{"num_hidden_layers": 12, "hidden_size": 160, "num_attention_heads": 5, "num_key_value_heads": 5, "head_dim": 32, "intermediate_size": 640, "vocab_size": 8192, "hidden_act": "gelu", "norm": "layernorm", "norm_place": "pre", "norm_eps": 1e-06, "positions": "rope", "rope_theta": 10000.0, "rope_fraction": 0.25, "qk_norm": false, "attn_scale": 0.177, "bias": "all", "tie_word_embeddings": false, "parallel_block": true, "init": "normal", "init_std_qkv": 0.0353, "init_std_o": 0.0, "init_std_up": 0.0353, "init_std_down": 0.0, "optimizer": "soap_variant", "learning_rate": 0.00686, "beta1": 0.95, "beta2": 0.95, "weight_decay": 0.059, "lr_head": 0.00802, "warmup_steps": 200, "schedule": "wsd", "decay_fraction": 0.283, "decay_shape": "linear", "final_lr_fraction": 0.0, "batch_tokens": 32768, "max_seq_len": 1024, "doc_mask": true, "train_tokens": 125100000, "max_steps": 3818, "dataset": "wikipedia_en"}
Each number is 128 + 24 x the weight over the matrix's rms, rounded and kept within 0 to 255. Layers, rows and columns count from 0. Numbers have three digits each.

# down: layer 4 MLP down (transposed), 640x160, rms 0.282, rows 479-562, columns 96-127
# up: layer 4 MLP up, 640x160, rms 0.287, rows 480-563, columns 96-127
down479:113129137133122098119119159180133080118134132134118113171071081139161168171139119113188109144099
up480:162092111119152158136106142116139125117120153127156122154138114157149089133117108126125136143154
down480:129139124087115104155134137103125147111123122087099126114135130176165136138113093109101047180131
up481:144100121081109157134098144111140103137159108138099141108175150132092124145130098132131147097126
down481:061126106110156157111088139129168120118125140128114083071121141082157161118152189121142116118124
up482:137154115147107144147115136134105104147111140072161147128127096128043093171155137145097145119093
down482:137157149088121151101125114142129091152137111132130116127100135106121134093139160097123185113113
up483:118140163097110137139127138112123151103106116104124149108121141169116090154132174148139101065141
down483:114127160103131107145145107130110159124130129106118124123070159150148128132135125127107140130089
up484:112149127159103140129109081080120141143150129142124160098121142144089127108142144135133136144131
down484:103118094137115108120124087131123128153118093145139135139124117108157149130132144076112140116139
up485:131144145157120133121115110114169111127102103101148089100116079164170143108135083101151102146108
down485:122165132126174151088120146146146092128131133155174104136142199145138156110136174128127115130156
up486:119119116121130140120105122096106119142166161111156139171130133127087113145081148128111124175057
down486:130120165131104110135132158105137129119133105175132171090135108114114154081107200128128144146102
up487:140130113122142137143090146135084147095141107098189155144097130110153178121142176147056109141157
down487:165127144135137107159166129142166155191153132095149079137156194180145148112156091112119131144140
up488:088126121163092145092130140136082127117134123169130133137156134164118115120121141129113130170098
down488:145115135116131149088147080124137127151140157125116127136107119164113092137119136128120141175159
up489:129118102171105136123109128105109126130141121125109141170101126116133108148158116220141101111152
down489:166091113099112132103114120176139118161113139141102112133113100148139097083127159160138100102133
up490:134092121103082142105135107121157158126123110137169144089147080122130143124105157083122134128120
down490:146156086142113114114160187101110153087155118118127160086107145152112115095110133102158092164134
up491:109110162156108097122130129160130137109126151115156199151120108162114141135113145131145109115102
down491:155099165165134158136131128121123133115121136142165133139151115180112126121109162137136133117118
up492:139111144100079127162131124140144132149107136126117119102155154114168082139147104105156125115129
down492:121144147116131128089126135142109090104106105135152113110139139123124092149110106159120093133131
up493:169140174134125125136137116161107155152124096098104140133121115109097144150159135156149159119147
down493:127174150102142121134104113097132108137110095139145156136114114157113129133140102165136130124139
up494:106164118115102183143154139131145170139118164115089153108106164174094116105134176149166160120153
down494:095119117150133124131108100120132136149164160093142127123150135168110103112107101113157130076126
up495:122110128097128154091095061133114171139135141141125116151126115166135146144124114123140112138138
down495:141097134145132150075093185153141130107101124106169076146119122079111113154078136152150137088129
up496:137081119125078080170091131123127135120145095168132136148112133149115120099122147133122098146128
down496:100136169117159117161127155124133116129105092118135121118132102126069119112150105138087104166126
up497:115145095177127135119155133148154159096103143134121135120138104137106120107167159111129113139177
down497:125140118110158091114131105138128134136123132096059120122146121154167140140109143121137140131145
up498:104115083151138144120158159124132119136090104128144108155100154144113117120126111147132151122108
down498:104145138098111160138151130119118087093080158123128148122120125165148145085093128117132130096123
up499:107158141177121156128138119110074146168126144114118106128137119149138150165112159154104136118111
down499:083182116123162097141146080110120093101104097154157098075080135163185129136104098103100111102119
up500:143122125109110120131178157142141111097121101074146098124175123103114195139143122113127111171088
down500:125128109115110131124138143141136109101107131137136177109100115147138164112180115102137126124113
up501:123191146120093133150143134125098181112174085135125121150097127090115116117117134128094141094157
down501:161131132102167155105154091113111110160097111139117105088098123146166161140176143151158071095131
up502:074142116129127114152052122117132131100145106137112112140124179147101116155116087126163138145136
down502:103057083157129166104130076130113149159131092155162127143085132077157136087113080139175088114134
up503:113129175153099127135141162167188159153141108192154144077119148147178119126121107169115117140113
down503:083172159132064106151103150129164161137151127147189194159118159193172114163102113171143100085144
up504:116112137114136120142137083165142156122137103100119121165113120163141118112139134098104084151166
down504:145146157116110120130103116093149109145112138165132131124168199090153131134145126105081135116145
up505:101159148155123164162067105158088190135167120040137153141157111129113129138119049111118131112148
down505:148101169155115172156124164184153120136144110145160122137135117133173115113119117128132128130119
up506:155137129119132101113111073148111123169129144175148134153148115139139132106152113116104117147110
down506:116121120110185079124103106139134136157154115083080151146099134167086127095134119163144084150180
up507:129091140137132115132107112141136163127145098156098139155119119133162153137084189154148127123111
down507:142100114135156178135112092150119091127113106123129159116149158111131092103138170182134134088116
up508:088170103102179124189112106144124115128136139093169114127155089149122103099111055114128123167101
down508:103143107100132134207130133203166149139096101135154138128152121127119115116099109133119126146136
up509:180142118131131132125101137110124154155110168147133121153161155085106131159138143143144139187156
down509:116113095116136138165170117134120137119158110157149136142120114104161112160135098134111117093106
up510:173137111121209164146116108156173132137141120140131129175098106144087101142100094112134134096132
down510:090133132151150105153119102132114152125121174139109125116156159106145122105113134131122174151140
up511:156126131122126127120152121137126109130143137104136115148211089166116122134109125148125116167130
down511:123158144153173088100101138145116119094096129128082106103119105135170127114129118144129161082133
up512:116091141143116186131112119116108156137136116125146071126178146150146097166129137101088155141100
down512:103070137137138101147106118176129151131106163182127141121156113142136115154102170162145142130120
up513:140140135122122138150151147109106120142147124110131097162104131123141148145140117125164116100136
down513:090137093108145093164120106113096114111126136125127174093145150131122128088102164171109128146080
up514:117161090147079132133079146136112139123131107116153154109142091145109120124143162120156123137112
down514:114088149143108112137140121125165118108149126099151168140162142149117161096138182098141114128149
up515:118100092158117098097109133165078102161140120135118118094129112145114131122124120125145097157154
down515:098112117114109151076116143119095094138134075124154154095107148111146136094107113184076101101112
up516:128111154067127116121086134117103114133146105141119128154166120163127129149154144116111097136106
down516:125135158110157155154140129167151111151125169159123181112118174125147152136136104076136120105107
up517:141143129135164149117098128110092130182136126139143130137116110112122125154122127117128146105139
down517:143146129101137154088146146090147107120134128109145140101148111111087129127112148162109143107119
up518:149143094119059100122117114125149162116101107195096128101114161124127118136082103126111152155112
down518:155145138127163114127119125115117135079120122109139128108140137103099117125151117150143164144126
up519:106166146165118132145146066103135145123122138163098095105133091137135142134111141115086198138104
down519:110129137124124142162102134100132136106109120116162152168166107138137119154156082124138098160116
up520:168126151108106129133139079130117130118138125135133147149122133092093109156122111146085155100133
down520:109119120093155088169152141158145090148117111084065135114113164154169094128136098108127104074113
up521:151099191139090113172148128123111157126150145120136141135109133161108116095074148136106068166146
down521:119128104147146098109147118152116126160113132180096126107118120182153138123142112124155139142126
up522:127181124143135153163091141160094124169119136130152129133109166126151114142142153106142089164128
down522:134113137144132140155097176126125156124107116100151133128149138123094131124091111141188156086139
up523:110127149120161155082147104070128136121144168142138145157130107120142125156155123115086120145144
down523:142115136163109162160134171159162167092131104143131139125170129115138081084123114155116170138129
up524:105134113175119129133135082117136157129139126139119166107139127105096170115118151128130118147122
down524:123139123218157111151145109127146136134151136112125128148154204135119188121145137109100112178104
up525:069110110160132133182118140116155118123143098131103125141129104094095103099142122107139142144080
down525:079118140150147132101128135143111176136133122128133162140116101111147162154143092119117066141110
up526:089151092146140143149136063138036137133140077167103165167141174088123131143151105150105116120139
down526:194082121159160073167123062109093113158128161113111097103157064128122108118138110146117157183139
up527:099126130139137160125109144159097051121163111160192086174125129104115124100093107128123154082100
down527:103148087127117127168076108159098139133124110158125137091114165128183142112108120119099114144096
up528:154121155107145171149133176122131168138130092094138111082093122102146115175118121127127183129128
down528:121121093105102094074109174104117141139133165141133099137163137108138150140138127185136066132118
up529:129144212120118164120137101125143165126131120084191096128115156167081152151145182110112155090088
down529:112168102136106069179118136132173160131109103147121182134156124073093163178207141126155096127104
up530:135135133151129129188135124128082156123178135137127170115110167091098156081182151118105161122072
down530:171129113155138145169144104106131155034154129122139159110116139114100162153135135104097160147126
up531:136120116130134087123133101140154108123144153112123092127131127076145082100122098111168127125053
down531:119147110142111096133121123118121100130138088133125147126172141094126137125095142133098189165107
up532:106151108140127114123095094108147157116060122085141130120070102184087119152139147151128145133152
down532:094186119167086115183160137160126118142122128145132124139104109119122136140201119124105137156134
up533:124110101137133104096135094122118135125151111148122133133127149135186088148131117101109155140097
down533:115097153138143114145127108112135132159133124141159116100099139144131142120140138170135110131131
up534:107125111136126128105144134134118135139110147104110124142143109127113117126120141134159130108128
down534:113148136147172146094173131125147152118102157098107172147128103146128123131131118111187127167109
up535:153097096146123123115126123105116154157154129096109137129148136157123105116128168128127055126162
down535:130119141140157144099158135120126087153132117116119139149164170113142156131134107151127146128169
up536:140158145126167119126145124132155124123179143130121145133113142141114128114118143122122110141113
down536:090144124136202133124130128150126134118104157119116155112111144118140114141108124163107154129130
up537:136140126129130105126151089090086134144125112144129130153119136136073129154111141116136143130117
down537:132181116145100111135152131103089131128109153149120098132103158145121111166119145061084118109172
up538:106132095141113139179135151121144145070096114141131139137126120176095124106096135131103128143102
down538:111109135139123112139114138140102090131192134153104102119143151108119134130131173110093125116131
up539:170122134099074123131161155119169164123129120141114136120142111138135095143155168106096135127157
down539:114134148160107117140137101123129164171136137103103116084161158104151145114125133098118127136135
up540:180132142119134124116126122099166140125114123160135116133168088085127077093109147099148121133139
down540:170109136130159099123076098143119138124123109138095080148112093110144127090129104160112141149159
up541:119166078125119173164137144110070140113087118101090102132118122114109149105143149136104167091093
down541:175155166117134161112147171115139085099116125114122117097131111130116128171118132166124163117152
up542:155114093069150127227104145092113159134157171188099134111141136111120110106138104125115154145141
down542:102189141154114078166099159122087141146097185124107093120131106113080129150124130107093067149142
up543:121125161126099176112165113137134109106108156181124152111145141141136101086157137120166147110167
down543:149146081131147109111134174160156101152130109133133153092112150163107152117153143141154124118125
up544:118081104121108129133096137136096137175143086161101157105114118122114158107142149117122125131121
down544:098083123145136108133120119154099114144166097172171142147100090136118183122152176186133145092125
up545:134079130092136129100146109088124117123096114130143099130120152112107142143110143112130125136099
down545:111157149155140139146107127137137157122136121117115093151106155145119121113122103122155131124132
up546:140087112119120143132140114081106147084126109138135129154158101126176093140136125095117131147140
down546:145124078117139127163110116117144105118138126137154140130123123105080150166148138066130158112134
up547:127113093131133096113142195112125141142162131137111130096133141130105127150170146160136136156149
down547:127133162126141106107129132120091143105145132142109137132134109076135099165121161165092126162133
up548:117148107093125129093173143131123087134145099116111101158089119149126147127143076159095086116147
down548:148099113111145150133110106124163077138105132131113173131120122134119179130135115132121146115108
up549:135142121170123147105126111137087091133149119122149135119161106168096120123103091079163118171098
down549:117126104113082151122120133111112127129075150144112113142123095141099122124144129099093103121072
up550:168173127172104119092138094135103139158144126136122141098108123106128119098112127128122165142160
down550:125117128145132103090135156126146136133118126155131090124117118134188162155137158115146147135140
up551:109118164116142076129126150157106169104086173115103122099155100103137112166134121116130131122136
down551:117165138140135117205111113159155115057135160082121091113124124179130115162139138111135127123128
up552:094120124134135133141172142129095107094127150128130121137110110140114157105107163132142102130093
down552:135079163150147149113111100129076140129171107125109122102127161146167099119126151143103124082149
up553:131087178118134151119114104116105125124135124159098112135134131127173143143147133078104132149145
down553:153147125145104106088139132161108160155142168108132112126131132121103106099149111168109124106085
up554:122072143139127157123148120101126135158161091118105119124153113152133110121067134131112142145117
down554:152110095132149167116143138123119114089149171124148162165140156141126146129134155168149159123150
up555:142154134129164096168150132107131161125134105180121147098127148142133161152119088127141141085117
down555:127156135135114067146124098129152134170131163091130151118154132105162166137113082096123140152149
up556:125132127181121135126130130070153132141137114133145147165100103149140144110104117122162152134116
down556:129125113138110141121112147154134103146131178121124136128179123141140104145141168115138111122129
up557:161122127125119106138173126160168130127127112155150148111126112105117112163113150078135160181109
down557:138121107105118117089161064123102126113108125095171177158106146084096166139143140119165103146124
up558:117145144099100136120156129103105151143164112131134107190115090121117081161165166105135191118090
down558:082103107106112148210113105134131128128161142082118115132144117171139125153127108134150107119121
up559:117148139119105120117084146142104139073111146126128084139114158144120091114152134099133125130140
down559:062132105131128114132168161148113091141161060115121166083118123105129125126138146176139097140161
up560:149144132134145166123158112135155091148136095158118058098116130162133089178118099088117138128130
down560:111131119142094164066154102090143131119162129130124128110159118123103145144149155159166127165142
up561:146166076171123162132083129122129105142138099106117116148179116126140122146133140129134150109139
down561:117099157146117124144146126132142099136144179143132099077128121096148124149107126105091174111101
up562:085110132111114155103129121126152127080118091132104092154135134112099131102117097132160092146134
down562:173135131131084152117124170132084129124140151129105154156102140122105127123152114128137128153173
up563:130150129080095119137120104150137137134139143152136122113139108135119126161110177119142134109142